Weights of a small GPT-style language model, trained from scratch on English Wikipedia.
Size: 15 layers, width 96.
Architecture: LayerNorm before each block, learned positions, biases, tied embeddings.
Training: a variant of SOAP for these matrices, 121M tokens, 3696 steps.
Each number is 500 + 40 x the weight over the matrix's rms, rounded and kept within 0 to 999. Layers, rows and columns count from 0. Numbers have three digits each.

# up: layer 7 MLP up, 384x96, rms 0.176, rows 52-180, columns 0-47
# down: layer 7 MLP down (transposed), 384x96, rms 0.167, rows 52-179, columns 0-47
up52:451454483419494518506505523492519511498459497462463511563551493469485461483464448513515526556462496487520568463515532535543488498481504483493552
down52:507493513549464521523478566454432523507538506528407489556500534500472466491525510458525551475433487468388502534444509536492492479401457487431506
up53:453473478466496471512526459566503468471491550505481507570542427461522517466461560491493498481482494530499436518564495535441476505563499518613496
down53:505552608536540519504498521454507528460479434541512442513480452508528481476414497450559473487480495521518514501487513419431579611442520532497468
up54:475530442484485493518459496488499493516466517459476502383513529499521517501474541498445448471500540532464497560491523502448527478564460504526488
down54:513504522493536556426536505502499529521481526553479501576454504492565474460531507461571506545495480432521532476517508577542537556523519517510515
up55:453499458522500484482581460501416477507548508522583511454519512466526505493571495563464557491532613499504487510489538528489524478519498539504618
down55:461486513485474457573461502543537498496512519431440538530417487483557458565499444463473511481485500499516521482557485501501581503532462486497472
up56:454511519526538506483455476496500536600474534470545542466491419529457550547453487491563514478439504439483476514553515520496445557482503548559439
down56:525478483522458499494456509470470495481485430484459564587512549595499420463548411445403455552519466535501494463524487416466511433501508491498522
up57:455481529460521502469492530575498511451485527486453489544460546530530472545459501503444461439576440579538521484451396543574515554507496476590591
down57:446442573529662536456473463460550482538439492477628511510554490486562452529502467525531520569493499557426495522490516503506547525498465548343547
up58:388467510467506560548466454528413557510460485487531476559485500487549452531447493555553483513511518527505505453507524473525546493462555491431468
down58:555466485559522408483552514525534562454591513470513470477468456473553511510551537504548480514468502551495461524561393428494503489500492437494562
up59:513431483511520576520550502569422435468468525494463438609487484444449472519554457519493494419539389454484460485530496524504485556504538467505543
down59:541539521533461479504562532395481497516442537536534450494505520495509492460434543520473498471483500507562524555584461548498510578505552538513416
up60:476501472563543447521573455497558510497519563507522465544505531413536568485530483515478490487469454516439469487443565510499506515502576509527552
down60:486525520498496530481493519506430467437458441488557540459432508496501432431477533594567518534566536484499528437564533471521421559511450464556476
up61:537458488544473552531448499559603504470519543456561550474532526487453481535454492505489515555532450562521587545602481486504475530519379460512522
down61:500536551531471426541494519436521474496435540502569519481481441529528499484549528525459487518564568499472518511510478420570465566529563509550482
up62:449463465450519510538456522502457516542483608514487494445513474496472534520520488548394469495495504478566525501472508461497482427471526524519563
down62:521501505476527477549510513489563468501507507474471499484466474499522464506497521516561528500414493517480545482541499504517487555500472448492557
up63:534480508481597449500530505499540581500469495488476520432496498477492465546556504590548511458532488472593490561472522432509467556527477443492572
down63:470459521531515562544480434500499507472497512477552519551448601501516530466526471452459419528518558531509542547522481506477487420461501466507421
up64:488430478460514495515467493465464520503488498400455508522537478478527480525557510563524523475449459500519466484514488468549479542486427528494506
down64:514448528487470424468444493531536457425496445432507511484471434498518438491496539456555454527551518509481540462569489504500502530555548492501522
up65:457480488525497536477440454461512515549476525570565485605453541509504497505558521603586481468493443466512532519515507517580470470455478432528458
down65:521474526553490503497489528484524469421522499479516519477519435559513481587437537482395486505463529562489515497419486506483546540489457556526632
up66:571512523502505468484505582511524519503495487508502529516495508452502477574443533414510526462508473551487483431439503478532467497492514532525502
down66:459467457519580537505494537533512399492512455502460521450520486507500547507495500511499495496484457426473465532501463488466533521484442504543502
up67:505491477482482557528525536536464487474474546555504554563489514507524446484462498434504495488514525525502481450541500505377482525411465541519486
down67:477500560461491488512490492479544498531485468493495513482528546491458460474446505481420495513485480465513544445473485463529448564526522490492542
up68:544483459501560416488498550592505560518471445463520486509476477509509445590533498553511454489498454472510475470493498469526537546527612513486506
down68:404516529619536481524484529441498501437494437513531532505531541540526576474471508477483470446457492500521556505478551504485593484577529453521537
up69:483498580503485518446486485522444465496463420516515538536561488548457510473467505458529511476478543460537479422554551435484587525517453489463510
down69:464476479511424521514432540514443451529494586478482594511479472478474559529415469471509482521497507558487534496471414545504464516562458535579495
up70:448414454524545524491464468517530459462523450481441550466463521500492549498531542560503600543438495477450560490484375498514536540499542527555525
down70:554372537483524486539416505509482485486590480510462491520535543521512509593463439492484466398587459469526484531500535478484564473554436473576465
up71:496497480503559480457495560511493540542528545517460525432466531452543535579526483507473550530509466532437489446538481452537496479501510472500517
down71:497492491507516478528512399489491548492531442451548474494484524506543493445474509517500500490538505484507487572540538530459556591554469483544460
up72:421515472548423517535540526568507465492537517509469451510534500505555520522518470502449487481493466507522496421535530514547535456611527480538588
down72:519515483516556520482395513511436498522499516550524497576456465497480522430461467469452480550534537489473456452522524525537451584529489613538511
up73:525493454470472556485496436560525502500583456518454607527470538527424494511517491478539510472523441516499459527491470451462465518432468447459511
down73:509447528444510578468442538513522518523446538505487433454485460466560499546454418496535520508549542375504519502494517520440447501502515447452500
up74:474451493520541455533561486492500492471582517485502596460529455507447502478531468508502514448491484590453535509500553462504520532515456521544501
down74:472518521437511472551462497532466598518494450522468457476539491508533561505476492545516446508457534482566461457554501482516445446466493470474457
up75:504508559564485515511484467516500474533551494511479491426506481462509409485530469573525505477478539492515587443427556458482491477564523499495463
down75:468468464382446467491526536567525532493513486453469516487523526504467509531514445556535480450488498536503459425531540555522565527484435442416460
up76:464560496508551485518438467537535572517528430473557481514471571433491527480530448615455454518530490476458541554505504511495471539527440469512513
down76:512484462460451528540462445541498517472519475465516484505545529496502504501620487563473469499503505525522537485520568520469456528552558498561521
up77:534432424516466437523481419552550477507553563519466498536456527502500463524509525470495457533503524502450490561430521525526518454542436514519493
down77:549480608485465490591451467433529526517538560419446538551462530484535481515504508502551503529551554529585483450522542419523458492513566525478491
up78:493568492482466456502517545580439492475513538458463583585580522511484488492581466486448575523529527497417492464427498525517512523496489504518470
down78:507505522484517535500488501456531526480538516569589412469462514506427518516526593492418488608442518491465503477475540504512493508489491547472588
up79:419485542447497508527558525563556376482533599481452504525577551532544566459493510536488516566524526466460501558510434517505489473531506493498490
down79:470537473393417497499510519535517535450495534464558500465465545497436462488523488406443492460536563499448519564465512421509453473494486508494486
up80:441479477501529470472495458516495489567570538433478483481616492487519433434521492539509452498427510414527516543439476545500567501517487516469528
down80:488517565437553504479544542573507449530453534466505488489490507497533449429507524542523452541498503483501512468517507484570490532527513476514572
up81:459436455490547497432489579514467454543465498455509426499599513491546564524511518486533529485564482513421581498507484548447565502442460607481512
down81:570589471621509581480494522544468450447483500497518523544608508512515505508502536485455489520440513562527435481523484497516503469488460557522557
up82:432468523435505516478456533493473472476474481499486549539488468464468565498490612568565506492451492532535491586532510467489492428521450540529512
down82:577401571500489461468485498505475412477515419462487481516531493545516451464502426407496540576493469541512570460456520498486549574467516519498501
up83:466526465465505495488518574599491433480495479477485546484436539522483454487533507477533482530519566513461522515468518480502444524498494468499560
down83:520483489435478524490487473511497528535482428474507492531483501489518495537478457501567498517535474501480505528476474455488479473505546539473550
up84:483517451483537543513503476521547525568480509498489521550473508486446467511586550466529501496452404490500509541541524510554484512526492534500516
down84:455583459447503482462493507423548460492549488520512472537489573467523503433458449539574425496527437534506485510446513476499537453464558478483532
up85:470499453463509520597523497480416524443483486469423527540537511447510483444577436427571499482525484464528436469525616517530425535529528452471457
down85:536476502497469439537504534533495565509545498529500512528447509525556476503528479509524486593417554453508549481458481437516484483538473533545543
up86:505457550518446522540445507605475594451431468514482483491502542513537428525449524545491552507522488523547486491422458469482530484532484408458436
down86:431499442481516535474513456458504521422489523558549459487480533520507530439513509496486479519435451501503516459491470489562494484483522587437521
up87:489444475393508522530524526461456509510517451491516540537487466462545475507456490484536534469469493478535540447476529475527449462514440433521490
down87:490485450524452533481547475460473518554493489514474494497484569469517520520445469459513439536444519519531556487511491571507488527536480562523493
up88:508527485542511474484451597521514544559509508514567553475451504522548461516489518504543507469459503430496590448557467510523517498530493491457601
down88:519486472518424499540520472461528516546470433542481449516510445508511511535556526485505546485541408586538507603473506512539430541475471549485445
up89:468497501482570519439507449548486473509534468505502493547522491434513534501494456519508503511456464486515583500491490461502487574509458536513538
down89:540522470493449502477556498417499515503506452503515489447496495500495458474572545514538543439484508543480496499550484558468440525468485472435486
up90:516535456511501534511537503539531508441507444470565535481525501486459472515387565509486517542560529464523524467501510545458496444486488502540468
down90:487492496546550505548522524487543578560514551453446459511448471510503499499535472538434477534444429479486524511470581457489542539499524568490525
up91:470462567442521507456516448553467518456384551460462447456454535497521449549497573425466502473527558433549539466552437510468474518530469504528575
down91:475538407493426483451500490433438470571449460500545546499490496477468529455527484476425483527530495485512513543489548451532512482541521523443492
up92:504493528495534471484553552592496494502526509538607542485488497606587516511538583525536476495423523474587516523495455557494470458512482488442526
down92:527530465489464462553510485471399533578507468488580444471463518484495483459506436441540449413495560499593442577442496526573452551525552509495496
up93:489496417480557571492528494526441544473431409446522531475491476445499547439434480520585507410495460455547440510534553495520396496511432520465565
down93:466543577522535478497593512555520508566459516530461515482452538479458509546510490572458499516439525470487526531444538483448500536488483551492511
up94:530476418558462538592482514432479468516570501436486470411471420438506463465505528503400466447580511502505419532563464489555544493503448531528502
down94:529532494515455526482495492511548509493521520510568479485473451490448526482560482486462399450494432469539544520417478569465486566549465467443500
up95:452448472529515560509539461552478522489481494595542464504582499424501528536432505494520487491501484476470550448471456454469544451520527541512458
down95:493489495541441463458488445528568462529499473492469533480460499521442513476545496503524474526476518536524463459517488498581491495536509521521550
up96:520441526549570503531514564442491491510475510534492503494472535468517427454508472554487485445498503441482481509488529501498546542478476528544624
down96:480518504441512472471546520571502515523465490511476448526512515522443497520467543493506507495563545521468465534521470548480499461473498482412458
up97:424456479447477543524475541461487541492495477491530531455526450481487514554515490438534540592565514519462545477451546508448495506498508470513522
down97:539501472528457499480447487479479484403470505473541525457451531581521449497550554551505538464431479468576490499531513522604485518573475467548472
up98:529524516475490508472460533529482542516567398444488598465508459515519427427508453509542468471481498409445467542467500511514477512541487450504457
down98:511504543568509556502485558526519488484448499527534475531487555530480487537469489515482507509523561521451530468529450452489423426480560490574566
up99:510509463537497505534487493579524534537552503461562557464416577514488513522485564440396484536457572520442492421527538526408421475464484505516539
down99:475537444535565482451584443462477513506455546487529542459480528488448573470462598409494448548431526526463477553511527581595532544530591513471463
up100:501555538553535441544454475435481514535523554483486502558480495491513556467449511505499461556540472493506509463533458499503550481518391507445452
down100:547512494480501516537504571527453515548555509488511538513494513439446441499500550416506501460463544463482468503498540513507499495481608449495473
up101:415484482601478531541518495523476500501512542479544506430533452454455505557384568464454538490564497527498545487519503511564591514521582501474504
down101:550534525482557548485490521474580456497525502533463521593573571466477490511509502604472478485440469456490525504501503497506457483470497564441532
up102:509464478559441481461501463507454526537542586516479503545575563480544496517525504469456578530531506459476487487491471430508436466559493465512510
down102:484445493564525524560538475522479562498472395483499491606469508476482550556451430560532509530512478452548497471498517480576463539503498563629576
up103:490548539514460498535523533507502486493448461415511507479495459462565455468585519467489442478500534472507548554474475522509474523478457447470491
down103:480481484495518499497438487528465487523501513477556492506517512535426523474456514582544541535527449485524483546523512433499422495450466574532489
up104:534465520539467413440511539467506493460479440551522567529472493548526450557498461498403508503498502513502445503486543516482584477565463472520489
down104:461530483437550542557495466512581486512509524514469484501556516492464547504494546557559532452472502468539508504522487524550497497456495524545554
up105:534476583513513494501435462490440575446604519435508482464448420455516551487548506464447546494492520465520519504491538495561517570482493566503464
down105:552491470535439606484459528482535442548491478505487511488495484482518463476484480492438537548506444538504477481595575545474491511487449453571536
up106:514477459543510493395519508529396510560470472490609517520442516480452466417578493611505510478448487481560543527554460484484529512477471613462493
down106:532563509501452500504509521422597517425497530520474504514433526525509545513456567484530440451501422452472533510435495504515514516529540421487502
up107:474492501470487533531547535531496554477469502546480429465559551436523493571476500569472522539480492535514460524474485442505521471498499528485527
down107:550505503469435483430476467444486477493546466478478535507393516577503477319522481482540485523501517499458552528489431537571517479469447475556472
up108:549537485499492481564528480568577463551602493554434467457509516487503535389465398559498478524486588506498506499533478557468462570529426457507484
down108:503474442456512511497525490509503435496416453499450481488485535546516580466422529540465446513531505442439499558585441483408558442508521561423459
up109:491514546567537475520474479453451479519454441518514471550526559497449514544450565544521565541524493527412547589545419567473549490544478517427490
down109:466507460541500482468501513508473454579447399490522524476454480482516483473485452499490501512499536529450548471491457510527451501453495556575520
up110:591476512470569506466512545447507504579509504505477524533497496510484401468456482482589523485481560492467487572477487441555442423559582442478504
down110:476489387457505584511521488513556489438483513498519493475580451542550500567470489473501500551504484548499510532531423506462504595543512512468578
up111:408450498445511520467437527476507574478515572441524469495475520483501526475434561443503451478502504493513533481537561556474493552534444516473509
down111:518461447443514520537532550523597470516562510473496484537525512483444457433489534555497425528454509501487427509466497472458498493507555499525568
up112:496525456486533466582501490530407555479456492476430538522571483527496472516494540455529563478557588490517497459487520460501455486475493480519492
down112:500547491521511497502502502523505469476524569474520471506496476511536577462514567429492501490443466510462548537473525484456535465455498548452532
up113:495546493458479446512515459499407502469479506430472455551492434461518508522477486510485527449532574486589536457608511571476474510435538505410415
down113:490471504422550447462491499500571459482523465486470497459513524528529505566512477508538512486487441505431532513457436551472571496538561424479527
up114:517485437488472498500449542521497524482565510519454578552551470447506407376501435529502445521450550490507473514475499510484465483529558490513576
down114:531523478427507492532477451526486481537537543457478463516535478458580520525455506483472471512545510434494492518531436491488486522484476547595492
up115:493466481474550513463553446507499509521506482442475590552520502451485490466495430494484448492475542517475519507433562512546450575478484507498510
down115:552519450427430495566477488444531543529561453450449506534481419533500553519491497542434463516511504450525480572486523537521528432522533483424463
up116:504540578516447448524520539499467534444525499474483509541479486432516449504412571516459522474551548483477471535457404453540502473526502516549579
down116:462505413502510476528501471604545540568465464530523461444579459523517561486483438570504497515517507522565471519485465542458492530519423504547522
up117:445545531505479458491524485450448518470514555529521505493555526498562520569523521516481538463520509486553502534536517439529531548509515505549569
down117:582461465485494563603484481521545503482532578520496491582502519477467527482558448496444447524496440554464439534494505555493517456517524555533400
up118:449487500511480511502428500457524483465482528547468532555474473532492509394498488496538478443470489448442502485545470548505578455562462518476482
down118:529523449580489509539493529492471499558531468502494511484463531506448505588457527455426513475467515545498495507476499469535477482494569459464474
up119:449499550488415556528514534508552521597500577471507441490463546448532533482528469453439614488469465492514513485504420494512512493499535507480479
down119:518495583490514404545495478532408467384485486551455655512495462432507520478452560534457392496563529574523514500489538529525535517509453500542547
up120:578545488490463472475558505567476523553498509470464510472569533454492468495543514491453470434487523536449491569523436537551525469537509423559538
down120:522516424489478508616476531539548516508503427546418556531444446515507502550521533453460483543469499535483526508459493495478473531536472556498501
up121:508449480510493520435488538544519520533446483495470518408580584491494426553469541481520475483505561445538493430508541459480448515528493449548463
down121:449521479516514571436562472543473441527523536534511512478493527549494478497560499461481554503473586544533483422468476459539531521407474515517481
up122:453542484494518456500490522482537561533552473543492500444386540499561505538521518526459498435538480479517440475466539540500465532528578529463473
down122:544551508515393502524434471511505480447440518484513552515475535501485517477555547438487513512544497509509559533530461426549547463488540482444516
up123:481427470491468505486584520476481483497515450483440512478526425514539437490457533529579531513449490541433481487410497537517481453476503558574499
down123:461525529460459494505441466471468551469476539492521579515469521569485537521520456487442496512531464485551493489531488528483511479533490372442524
up124:499444496530488489497540480481564541520465479486430522549510425523520505455468534470527543496531497439467433479505469502547535455490567498553546
down124:542535569511513490488516472507504457457481502512509418483478556505523474574502466565541560564451573495539425515545463403529499480540492457526510
up125:464528477507520529483521444479512466541490492500440533479627508424517584527547493527525499494504509477485499536541530586468495467496482569467418
down125:517548447456519559476578508521463519489468529504565456469531545515455490483469572542520517536518437519471490584413508477507540499532498462500524
up126:557518455580605536430533564481544512521534451558505516531528487466535456548529494475497501515503505495521430560571488525487530530504516503503523
down126:457448482462520536510474487521469464503474523459497521540500538532464567482479529525513482542516564488476540478533502504466554489467480466509535
up127:445523399481466440477494431439558537531470522502475509551468474494533531506512541525547461483500519462422516491528446520535568535502522502411519
down127:539526512531527467473455510499522487506504461521448532486466556517506430509456503493524515575506485498507543517470480533495496534556436486516491
up128:491525495515470461417458542485539546462491462545512457481546344478511559515462598517525406509555596481382553519508490474525493574497520525471551
down128:486548481499560484470471506535600427487415453553523558438505471544512541499552619611462473438522463482472437416506534520507470424512537536476491
up129:534479558522528429511494552448497531461493483509512523516438511485453465569528475472456583446533462518489429556542494524556521481509494500511572
down129:469486520435455554461556406453455497526519497520482495503535505490469534540484481504570402493458565408528526445456468477533480466490507527476508
up130:485514482461517531578460511515531519492494513542517458491444479524479522469528511438548515485550490543535465520508543517475411474541506433494497
down130:549516517481489429449538486518519484407493450474503489526501548480458425523463489440447507540536440563492428456519516509516513495520466477504510
up131:487506456525493586543518518537503509436471502436544522533474544475555497437552464461499468538501497515464520568530461459474555517529540509510518
down131:452473539477477529446487459515489574511522527550486530476536513478515448483436532514487469569431521506532504462425494488480523498494462596492462
up132:549517492540557527508469529474544582587527444482506494524505446515521471449474552461529492566531528524442540537559487480517534495487485529467567
down132:503444462479468478528566478527508443486470564492487446506495520501470525526533473552458471463521495511557445467493436540498469489517523501526408
up133:495535525465496448481491405528449529424490499471492563522490479539545505450509514510431450522426483600515507519523465499546501472514422471492447
down133:508428502510500497489497481478488529582536518535585478517485511478467455575535505520555533510495459395491503538525501511488502505449519513522464
up134:515491500494472500479517519455484526495531530587439517537453469463503455519500475491463417491530494469474533500484440463509394574486560484497541
down134:474485517518471501498495506476514548506463545493493514457478506514487424544456460424566471488494482494565460465566498540549560502557470497519522
up135:500456497492506448464452456597496564521453505572546560522515473481465479463483537518482470561514494500496503547484582525452506460590506501549468
down135:524475515525569524443537509505524509493570567542492408484513509568520564524485469504495507458487497554555507489440515475490529534482436528495537
up136:525468525526475501551511480468474488505480538477468553553509549485494484527506530550494526509522537494437536478504481454568513536516483455496519
down136:519519504458486512463542523566509490468489512504495510501462521571539555491498493534501494516509428530524491484504473499411528511434494511504544
up137:504549516556477501503428440489452525527505486451477488526498441533553535440483474561427512466536495597523480491469600500552482565525553545478556
down137:486482565486477530547508492534523521514457516564504483518476544511488474511446476465520462493562531507533523582506461598481504454506463452506513
up138:440403519499479433437513469525464461450473489508468471583476513535502502450484509505478534511476509476485540544504520522478522396442459533553496
down138:484529539597530508536512504475491506514466595471506471517484495434572496527425426440513512540499513449514528508475503415466479516467515515469486
up139:513499470471543443483481392536491525505526459480493504518505496543530413456530474495504537464492527516528489511470553529478482470510493422509444
down139:539455514526518456566461490450581493510523454494546506466520517503525532553467542456480427447472512525466511503511483503475511513406513481531500
up140:510540511494510487501467506509485507491576501461482532395523478504542517474497544501455445504533548433514553503522498532492469521543523449443486
down140:510519539471541523477556476533550510456454484463482541450454541521484482485542512508437533496501524513541492476512531467475502517523416515503479
up141:485503420478509486504586551439460552455544491475553509630552494435595476518557512473481485528469534493471498579528511499454579588487501458532559
down141:507509525557539432399473519459537451568528551443541552570550547512531542489478523491500472425429492505510378522582442493617543529485469481536431
up142:587449545450494448506588522513471589545483511437502573551442544525528535511486532536505476500471601451475570486536538578504491442510536438509465
down142:522454499521420528505496461480477507434446588538517503405522369497523511456582475527507488563552407492527543477480438495470485520510517526495496
up143:429492498467499512533525516500549571562528520549499477484480501538553478572529503497525423500406481478451577521525506525548481482509535439508501
down143:496437492453461464491458528484490510478506467468516520548422489540417471438508478465478563509520523494462478460514472484446483546477497610518529
up144:556466475445519534591582495498538493547557485447513535435554469556517551489486489476474551477515515478492557454520466431522488464512448512512506
down144:450488603451483481499504502477499558523425577515497594462535571536561503485448458450478381478481501517519533502487492550505524457493506466432442
up145:472472484490541540536505514470438363529517582468525504462499476489474456481479503502502519512528502499502504559472525464454510450561417503484571
down145:515530495449465445515468519536526554509509458497464463433516458571474499537531512521457523469482499503493457449568521516553488550478432521498578
up146:465447472529473502435447492489458508538484506535452552499508476529488535449582520510434503525490478526403511512462480507415489562476434434500496
down146:518500466549484650462422421530471456482492540467491524475486468532509554477527540577505493502541456467467435502473552572522486465585492513500507
up147:503482537519501529495544539524517505496525551498548504530485471501533440504531483510520508494525491505498522514514558521522525514481531525494484
down147:489498493457451435472463482515481451489506472496474447454463535457527517484464498487533495523486467497438452504505520466452537523444531513503498
up148:551468521460488526508519494475492571479524492487514546517457497511468424463475587550511432548470608469534454516515484539621544504429477539525502
down148:496517473521552498520518481554511520566537489506500453478526567429529534514452477515530533459471521512550570518506486460463528499442482490456458
up149:531456568589569481504531459482525511587395524524545542506464491484514513530504543485526478534546511552492505484438464495509491503517520495484503
down149:482471409506530555478496497460498529433512536499525509519639529547518492518461519500483526526512537518431494542474496478452494460508517460490516
up150:446486434515475509556556507469533474470516431424478555501492492463532505541399538552459541538519527522414553428510540506464510453503478417442477
down150:536483401517474527368427498498533537489458494560488445517549538552527517459481432497465458430490490440497485475561474521501560517461487517471442
up151:467495529538514481499476406483509469513522544427527505405577543557487572479555550474432464513542504579516583516536464422500450520495447503518423
down151:558519519536502480472464623555496529544511491516451552538581533486503517484452444523519602446440466477495461519473516498477499488489431574542522
up152:498413467454538500491484459542472435462489531467524561518482543424491460459498520494450499467512531508535502519460516516513517563503544557523482
down152:497553449520519548567467494506445536533527518587444437579506556527574573492451489501527458497485431408489432481485485538416437525441476525595493
up153:567464476490443514520584525520505491523558484417518492522553508415434520512467488470548488479429533528538539456484457519479532495509445516594482
down153:440524519547530466495466482449475519488532552474473445503519462492590487483465505518485561507512486533534538561573512527542456508509497552516577
up154:534487433438472553535482517572557521521539413458461595534447492496515489471458537535504507491514493493531563543505449432509488545519510450510497
down154:516478500508543557510504554433466509510533522575503488555520491562536521493513520479591542490561449521552510452472547522489541542516512443452559
up155:533522529483518535475530488424439538545561594509597487569566530474474451416511412498554513516561516503430556552501455527497468498502489537447503
down155:524403547536478476518477476514562385508448480450521530485451476504528485496505499498491524462487506470435484470505474549485575498578541574486480
up156:447517447498573465424539546504431453517506508504477500426576508545464458457477532443524553492485550542483444546526566472513553421516496481471463
down156:516514467479467529542462475488552474449587506538436468488452467511518504564505470550478489562531411502507494432492503541517473476464484443510451
up157:493459537585493493450510459546487501531464520492503552512560515490416575481476509546567416513539489474526531552485462463526494525478567559496502
down157:442466542468495483397496538478517458530495473576576471505510450502503515512494568547527532526607550504517452495465504479511481500474608545491534
up158:488483431566529503478524479524475520543491467555489483497473460511429490487389541440557504497529496532423501483550540483479572461484524600560471
down158:504515497436592501523500479542525532503460403487537474540455539486538543544472423589529510584552463482525458480543490522561505529510427442507466
up159:513524475508544491514474513466514508476507424535457485516504498506502566511507482466498496516475490490564447508513498493509449518501487464497528
down159:493464535515459505482527497568488462516510515471530529497460512463510458471466525489488519501537508481508546519531546465495534446469532502503496
up160:469532524499512545600522460498540500478468556507462480590530558484455553528522513471524574526525451462459491525503555454519463462487474509449590
down160:473501502539475546496552486462431439512499473501513443496494561484504498472516525500570450381526425516491494471532468520530605471547515480516441
up161:541509511550566474468453518468493577540480543486466474489513507479513422517452510458496474456479483479504499527544531517467508510611406514531510
down161:492500529466474538518519496517491553406504499503475472431440462566525522554535493481410447487514517501483478482497495538566434459512518519495417
up162:512489438493544473464448578471549507523490427502512532481562491483496464499506499535529460478594513510484478525469498448548448517484510492536496
down162:412507472478490533531553495502446497442481491444475571480507477506566580528510503542485483517520495487543520591497561504469440504606496506537524
up163:478473413534503551460535498514519518422502554436473561519586561440448498406501557479457515496539508488491517480507486427471583467540493569420488
down163:479587513458458543514520466544462443500494461504405484493432562522433598516558505451450424523571500512403490479481476557432478523447535477537495
up164:526426553552500521497512512525496490488491538440487511537493518475554471510497529455504504476451563481537506468403506501522535514468522493532498
down164:421421483548429504505529509476466487485447472493496476559474475491442610538458446489540500538502497559513504417556511507503517456509517537455472
up165:446524502500468450393443421566504577540547500468542518524458497497472526491476496553485524471631545495537546485526546455469474511499462466469482
down165:488539405527536571570533472479502531529532490497531489514507529541509551552532568527439463583449481549473449527407507493532479518439587502643521
up166:469489433543502538505446491520512487512542574497477454509456498503539479487400496540504479533458480463488572502500557521433487504522529444500497
down166:483461494453564482488492462525507529491422493495492485502529515557439473483425518417478437474489532436506500510497544455597516541516510437560446
up167:511479512503490599464530527475467504496536515487515527527491536389464558501529601496515549537460467499490436526423542494504471455549439530545506
down167:443510522512464447543538548491535487532458476450432456458517445500536416456525483631543439503509461530455501462479471549489574535482540457485517
up168:409435473527463476499512521482465495544501519575545523477424434427498512517512527486494510559509530524507563571465421485525461523520433503500601
down168:496457459485600560473570465524500467512517503490509470557509492438501541516469486418532524506467453487425484496495428463562456438409526513423484
up169:467459489503514511520580546534477499534488462425478460509558501572476454500453465520533501512433515416489480505565510483452480488491482442525477
down169:488497429502606414554549550502454561511504487494492504390505529494493506505501507490466439543461491545552503563515523524445541512448507478497432
up170:539479463568458472490492560491522530537464470461513474481443568463513503506533465491467491514558452483543533601545560560514558521584495487530540
down170:487582607475522416495473478486586483477504523502601421511530533502456540490522566476493493504500458532489580549499496505381505466487539522447447
up171:538466478559500471523516462555518516476522534547472507526447483528576537455520459476513432431512556525515578435418466512460459513462549481497530
down171:514485537487496553473589462436549385429475485515485498481519499470420491432502504451523515469523465444507513488511481459472528417455516502471475
up172:487499540560415506495512473422506521475475517530523599482514483534487483497518475516481526434513510562483522594529489493449502476507584513476533
down172:510523469525445443360502575515542568546554496510489451498525542477487509509441449482537513517522522444525466517466540500524506479472494533510501
up173:519443429475481482429508541509569549542531482517494487546368448493489454525553565465462525511531530423465561443526485615425523453449563463494514
down173:488508551452408476526458481602456539510503480467459510528565455464498476512495548465571553470493491456539545552502458473497517517527545490563492
up174:484456435460492546521535526513499514451483490483439430459506463485524458509495542524511521518557505516529457538458513515486521490565543517560446
down174:484505563480435502442505499455491529498489573559512537526513492546466520524516529506514483505489465529443526515515498527505527372519507500527487
up175:549514518483435512517449527566554573563575476514500505471407491484479451487474522461474532550504490469474593549547518515522469557525456481630541
down175:562543486553531451442578507540581471479512516467515540570467507522429572388501493503490498581471484538477524494502465488496499542505518461473519
up176:507548545495527501537548560513476477495435517466455565523520485513458445483536524506510483513537440462459480539416535509572484536473442487531470
down176:454457450469496550545550480506429462535445474484425502466576521574544597497463486497538542447543593467564482521556462497488514506517540480488535
up177:477462521489519567503534510449497480453528539478469499570488448468441459489489463438513507556466583458480498558441547578493489438551552528478487
down177:493523438523427428442520530495504511545484486494519550431524549476459540581419581528521481481541488550480487452489442435537519486481506467511495
up178:461515494516478466538536557532554479451500439472523526503493488450469477485456454478507464485508428406487498481421494521517490507503568504574462
down178:494552483470498521483484534465474521495546517475459392512512544534493447595442505424520514478508525417507525461531533437495510490485383495552492
up179:464522489522535547429535530541490458490436445528452501494471494568585459471522542545497523483569440531520508462463538423462489541529498507513488
down179:521541546572491521513611556376559448445510519463547470512431539493562534605456457447474493466446502519420471539550523449552454519457514484484503
up180:427504424524510432547596495502508508455484490449541529577457490425531437536455574552441530472457463528501495438486494487464520522456476480498542